Part of a small language model's weights: 8 heads of 32.
Each number is 128 + 24 x the weight over its row's rms, rounded and kept within 0 to 255. Layers, rows and columns count from 0. Numbers have three digits each. The size before them is the row's rms in percent of the matrix's.

# layer 10 attention output (transposed), 256x256, rms 0.119, rows 229-254, columns 0-127
087:165160129135154155154137111121130109144124126131088125075112131109176130126127125105113120137111108098080167164136129104095146166110090169147132136130130162111134157151153119116097118171111141076143167199133117113144134116082145107118097114113140076147150110153148146136134125115102068124137098119106151114168113183095145075139123152125140159107114126125084097132114195117117129214129
077:097120117144089112133156174190122121109120156121128124111145129165120164086098107155141105120137096158118120156128149120087084128154084135152118144132129182127100133149143152126127143147105172135148100121137152139123145130135131136107120147146123111101128191116138109122135134148140104125144089165168109156116114112115120083103150071155139128110108131107130096097125153155100141081086
078:126137118178134124141141151106129153129154142113163144117092092164176146144110152144150142174079107120126089111142120115099150075142114132143153116157131138122147144131163177142162121135147134139109165153125126120119145114097116123128162145166089141154184136126113144122102131127133130117120092102103136162132107117130088123153103105109155123136144080107131136112161160123171110114102
078:116138098110155096126105130117126128130135134106146106143141104125114157162097137158163147145112094117150103117154121108140132137138104130116130110094071117163129143171119112147157147137078107120106142137120112098126154161134116125161101155132138119121137106122125137116138148197133155093138134106124116103111145110104150135116105120127096097172089131076102103152096136114163120136142
083:070140121153145103115122165142132093114134136100131105100143111114115162135114105138126192144108140114111160170094123118116126133109160153170133117140129133129148102140126196139163138140163101098159116144093154118117100123112107163151148126148116116138122099089124105136157111094137169131098111168109174113128134105118080155144212141135115133111140097135127095105161112079163138104112
078:103149103157094133186127132153099157083090120112134106114080144163138164151174194143094105090128134130152087104130129111122108150170174116106139120133134138117104098134180144127137111096090125112112155143117146128093138174140101123154150141116123171147125133112161164102151184113137162118149128143147091149093125131121137124142123138131163181149111150133160137104124140137096112147117
077:129140113138115167098096127127097172124128106132128147159149197162111087136115131118148148111117098175123154160114133110131127125113168145135096126140108143082101137128111156141146087101085122118132165153143098114155122124137132122123143081113164122123146121110163112159116165100099118115137114100164117118105135152149121165127172136144093095106075127144162110091172120155124107114136
075:122090133152110128154140110160114110118122116100120164112120176107093135153131146108110129123110121142124119118139133096124077097114154111093133170145095131167112146129138116093097137121134108085165088147117132115138145113152113131130167111130147146123134111173102113081134166147166159104141117140139086135103135104128099099164168113080141123132076111100099100138147113128093117141115
076:102078114133135121132120129099117140097103089155148130164085130076133126117121084191139118147112109133132090152164120151111108123114115101127129186135114139121118130109112140148115109133131153120157106110139123154113099148168162135156131158150091139110135168161137146133147162095163152140112149114174125162212138171113128154176115144091131151148167104137150085161109128085120140132150
086:141123122096129171130131138172109152096149096124101101169139162179155108098124103124117136160168112137129148130079136094148133122107101169152099179137144188120095111114105102106090115121166132129147161111102128165145124119147138138131118115120104111124157181152203104136149122095156157143117146092084117128129117093119108147137124136112087094109143158138120166092102105120111141159167
075:164140154149088105144133119119146117140138065140103092148138160146122210111120113132145085144155143143133121098135096165088129157154118139138110130097116122149121122117118120148088143087108106135097107121119151125128115127137102120125108136083132135131121117108136160115117089135131119064128148114106168151149165118140152094110174137100109121128083132140107165104118139125087143117117
083:100107190164118147131134107120125093157119135112142092141106097159129163094096105120105102148172127127128137157152110117098142159146095189126114142167123112133125142130148113117112122133129118150101122104107143135139137121127143135125155124132150090117112164118137182105120110139154127135116127158150127151107105121115138113111143128103082136111132134129159117127158107139123163103094
077:136154110113120088109148204133162125153096125115098140093133151130139119126170159127126086158145146125139150115145140124127124092163179165173119134118128106146130137137134115161148096162132163129152154100163089135096178140141137136151138172140103094090118080129106132136155119141087124146155119173114107111131112152164171133075143112127101131152131098114129161139122130084107100111123
088:111146119138169130155132133097111126158106126125125121111116136137145093124145125100118131128095145131131162135130114111178133148103157196136160121143123151127140073144113120109138140139181121127124089134146136115161096105119132175119148122075120072136130111145133121151119106122149094138081083131155100119120140099100136106172149137151145111115148129118116125125106100131153121130099
081:128103130169118099145128129111141133155100117111169124132141153079143123114094128123143182124106133122142135140124134116105166118113130091146092109102166141132140096149130136088128120132099121136091094133129116119171157090117081148175117131139156165110098123135121125114187185127148113134095102148102103117157113095127093121098103140100134136174130143148137096122126132132144101133104
080:138132159118103118168105140166120145150173147120143152129141155100138129129114141100123169130164137147093157133159155167150143142091100122094140106102112120158188107154121127118107126120102117136141154116124084133102081163106131100154110120158118162108080129104135115169103144107119151100105126162130096128076163142121141092133146144125122159114125140093153116125125146140112122143112
077:152108128084177115155158124092138116164122153141129140131132160107117145144119106148147138146100162121156118134153084114077125142132092147132130203132156094138152125187128123139149178137113136117111117147127100134101119184169139134117099108137095147127094141085133131118110152130108150116082133135122140126078160117169118178161140120105133134165102096144144123121119164097079166117106
076:146094091156171116121118118109119123111076133149118157151139133132133120146160130112151113108145110137142128095100097128129136128117136147124135122153169124125129142104164093109127102149149161190122125165135150123125124133119138124132167111108113165116080131103078140131150146154104112108111099116196118129154116131107097120086172135162123097129132133081161141132153135129125148111125
085:089115161117098134124103157146179151150146170114093118150117117118112137100137132143156134100072148148165138140116153119133108081114122139105177111115120129097125132108069110141100105094107119150123141126139133128127141164114117158136092102102150111109119141160140124106177107191122143115067105094129150130091132169198098103165133141114138130095116135164109102157143147135138125120124
075:109175158149155129116133124166165147171124156132135140154166125119100129093155149118135112141138145157136143155115103145124146105151127174104117125129111189116127120147111092134120151133104080116143092143116152134094116128114152061102093099087121161128150126122154133098161113149152131137145129142120123100112079118150157136102091103174103087141151154134142152158143140131172149130121
084:145108091131115149109127153137156119092105141079123160183156106109134130121128126175130116082114158150136129109134167099132115144148110119117131099194119094133113140160111128142156107144128097130120102120131152113142111130108104120167117115149122109135115159069140142077121122119120159111082117091131130134126120130108166138135112164135125156129125139154127126127121137158089099142118
081:146167113140111124190069127143098130146135119112123103110169076130107155132087162129148066110120108120126106135120180159085170119131141133142126172132118159127154165128112118125131136156131154124126135135098106134092125151119142126139130117085162119077137134142085094151177125126178135107109154120136154192151127130120084114117130133166147123122146121093131129092104110169152159099114
079:110132105126122118111128084095131128140126130151104113142087137137121103120131157129137085154121132111160128158135105134097095113179106130128120151108129192133096113089096123141154140130128126136102115118097119146130092108103132143145124145112111102110179077115138130136094111105091131102119127120119133131133132150111112111157186140149113128071149150099121094092127164099141163164132
085:151082149081130110130128140126141136106163090104135168122117139151142150129157143137110129120138153092085137124194139101141076120103137087160154121151123113162102152136091148119147116153127136123092093134117142111123165153171150166128190095113150165110154094129144124123140152123101133165144100074133125137149117072151117145129168090145152128106135118128105130177117093130131136132128
071:124135099143153167105102116125128125172156150116124153096132110130097151114106110156117153150139121161139127086132126151167124139059080165130096099135121143132119074121101108124132110149129094159105138129114140150100108115140142144112128111149108152124128142165090143118118136106139120124158113128113061105164111114140109118150170115120112174113168125145087094144142116154104071100176
080:103147148144086151139139090115171149138114150128104147139132120082102130102117132149151132164112111141166121143112145096113152093147134128111140150132113174117135125113114193141139090141134138115125158172089126147098176153151163114114160131131163126100151167085082146116130153124087156104143148139121098156136141112121113109163120119146141153070148107161130150084124150111143108132122
# layer 10 attention value, 256x256, rms 0.122, rows 230-254, columns 0-127
080:088147176129112146135100125096082123144121133143140141108094149125190149129132146145089106082099144135117100140166090140123116107107132111128135146101105115135102160135137143137073101093122115119113127121160129092117109111118143103153087143127143130152145066111157114167133147105116155140115085155123155120132196105082122122138117126112127114111122123136147136107110133132101115162114
082:098126127108129172122085141108110100129126114180152104127151115157108137148114084110132130141147104117112126171188152136150118109121151150113137149142125132120115166150176087150132116101132147133103131137150112121129148134109127134125093083123122098137122168074117156151130139118117115107072139164115138104146152190147170120187162138093181106081136109127123153134121121133080130144164
082:117096100154133122111108111146128122137144132138158081095125131123137153101135158108150132122135152099138133117111153125139127116117149096122085129133134067072105093098127143110108139162139119141141127098166141129154126097144153173135126110153148083126158076136119130105149130116115131136146147149089160132138151106140130135149131150141105130108158163122088157122134137095106183124167
082:173087137160159117124152116107126113137119148176131109114121113113125143117127105138105119093131107114080124149133138162103109178148087099122150159125110115081117135109123110157130121141133147086092154122105080138150144156166118114157094138143160120152103118149077092159072140127148154140119131112095151157158144143083157122093092107103119104100094144138133198128159150115104108195130
091:118127125134116160131152159146100159096121115104145148088118109126102082115098114162074165137107170105138139144123127139122160131144130110116127140116118141100177104113157121098127114128122129117110156139118136086103104099082158164109092105124152140165129111153128099117126118138101120128096117139183113136108101127133121145107142121127119133145130083138164095140158113117112066099118
082:160156140067148130139131149150127127134153123130134129121116071129177169138147160115112121155140158117168121154121162126089166135141085132135173121124141094077157147149132133123158143155145105136164101108093097131134093127130110140150142160131133108096143210134124104126158148129120124150122129107119123124134135079144120107106143107129113112182195126115128124170121135133126137149094
082:137117152116107128120142148114145139139150103159150131141134074144146115128128107142113104174094154106185146142098115116092152161095101141103170152136179188092154145158146117140134060126162134126151139124153133108111116162117154133142152115146091093163155143131201098140099153150113129117147132157105097126111129128140184133133170162159121154134130150112117109136142138162121108113147
081:091150152127105152170184127135125149144154086128134174087121115127135150170087156149093154144089132103128148105131123099094112149125144169150175104120146148091193158157141143122076144120105150149123185120136173116139137123137113125154115132143124136143096114157149089157138126191117137129110118144144151095151113136138128136156133097148096169124120090140146102110142082114178125116143
089:162130155116152120120135124149135134171139140164131134134134170101141146132140148136164137094096110108132128123102149153122150114140130159115175085167090131151172090158148117108161149179133105121149116135115117101090088118155137128129152142133118117089112110115129140130142136122145137136134139120167166143171123132107081112124063097127121130130094150100147183169132138107142124095135
084:180147087111132135116128125136106149107116143110130121139132130117161101133096155149105174161154111131125115111159145034142104134111102113108106120127104109161124139099135121126159149137138090125126117115099144113132156105168168095099138121144134103150148071113116142134110124135137125143134115094161072120100130117138119157094148100142117112124114114124093145153100121125116118161092
089:153112112127120135104147124167079149131139113142140163134136163100099139136143114127118110108073122134102111087137148138124108122118127121070094119137091125172114143120128115158138131145190120102132127140157123098100115157152119080149127160105120113113127121085137130144122153142128131093143135127142132108139158105136108094105111122112130100097123151080133137113127151106137112174113
080:148145097137135088109143129162129142086095141129153154132145127105132111127105094128106132150151104171125152157155118121167126095090146104158103113092107069109129116168143098109099127094093111090078108130121095111185182139134143183123148137106109140128134115119164152155132156111104130122106137125101157119105146096150180120143122142123113134127163155155112125124145142127121117149096
089:114107108129154113168118122138139088104141163127136118172149136073128125154160142073148095143110108093129140132139151140100142149109133129096136130141118088110152082088119157122147106133121111095112159141144126119079168118174093115132135144174142100111123117091114127128105175116133141103137144133137149102145098084140087105096063127127118104069155123113162191154130137150161128157121
084:118126106132124125142130142084155112089122088087081117128158096116129113149124127158138127137146159125135152144141081156095117141113093125127106107105166117091131147108101145120110158110087123132124186148122135130136116168108151121146087120078141127136127127122144168123143078147119140144126105148130117140114134174110126161138099155141135135114148136072149156128101106137147115144127
084:080099126120127162128128130157131102124113130115108111128126103113106082099110116148101117112119097148135101126116144102134096150140150147146103147128169144126090142102134118140091057115107116132088124138135113092183155109088111123125122124089145135150114190143098158138168136172126149171117101120121151134100122119145126134131150156095139124175129103183124076100123124126111098117114
081:147072138106142123104107127137129156134167162126139139194148140130093130112134170121101188123198109113102118098150104119176076102119151117150139133111136152116134116120096128161141118156099116155165161138085165133154129155143163131106113103107117122155159121114146121128145101167161143127137122113098117109109101114143092117109112142107131167141150136156143132130122139140120196132121
083:135102191083127131111152164129143116142109134115144093113130116137086137107116127157131140160193116081153105127157093113139121116099149170133119127107161147114127130158121134110142113086085131126122145125168126141113156102139142124117110149134129161166131126147155112079119146132112083127132144096134140157132116094143134136084141147145155098152129140188129082124123094110111112142106
086:129135123144117072135121120129204124112090098085118110122131110164118104111154140166087135091142145163135127133131102123145123123171131103124105137088192122111093133139101127146119132134163169100145110153151165164156108097067148124141113146084115158158133112145065121112111087131136118137128130125126147142108113137140151147162105120113120162157147077087134127096146117138148152111101
085:112150163075149125097152118135116162097126149126122144172146109142122129156134171136118157058120105152150105165114103158130150123086086111100129151125086130121136129057143144122125106118154113091092110172110109123061128146143123156123168155147120118134107139105102128107126130112129099102089127091096166128104165069131124133141132138139113092140126166116129159109085140061110144128125
087:143114157153121100112144104106125154097154122067159112081120140120087123122118126178108131107127150135152126121116065150136140112114155111138131156114176113085166112137107119104126130109133133114120155142140174120150064118152143169109092115113136093116142104140095119136140153131138133187137130128118126126139129122100083125134120126160122133143126089129147126107131090093115129127116
087:109143127083126127131144133138114138109114109132157144179150177160131145072137164108120127102114133156144100134132149159173151118135117098122111120136087142068116147116180136096187158095139136154118125117147114105121147107085113074106101138108113141125123146095129180098108077132145150128097138130135177145112149110129162141124121138118158120071124118136156115118101123127106154096115
085:124109119109120122164128123156146105123143122144113148129145152131160138125125125089134145138150147123081161111127070123104099162166106135167133108076170109115126116127092123123092141097049159134085128127125126139105180090111145149146095162102144121144119122140136089096135150142121096142150157136139105109119097111147131165092122136154156104151135121139116123123134077123104135113112
094:112099149114111124129110142128100101112152172107177143090117113139108110148068121191151124156126145116154133117086115122095157149124194121135156130139184139120181136148119119131148143115107162182178158134134136113115137129152151182115088162144126164154082094187132140141156082129140130155121143131140102098120126199122119107114128139160116182111130145145125098108169145114112132099115
079:099089200163160098112098155166160060094109146122122098139117133136142148154119108107121093114120129134109108142116147139139123143125103139130099110165094135110137152127142150124146110141155186138128100141181148140124088173139118106161143108106118144109100116121139149061116082126148140154150142110159124107125124108148115137143099089146116148165058139096158146156062138167145106125110
087:144133122082157073136170145094116122160131080113096133110151169154153138134126152109083129132121146132113141170137141129117134157139112184132153105133167084147119126109139121122107128118108126094136140134139146166112092118105115120103141160086124140137140055154196117121100109121118097106119123127150152098170083136159138150127116158122132137177162160122148103166161130131091097123083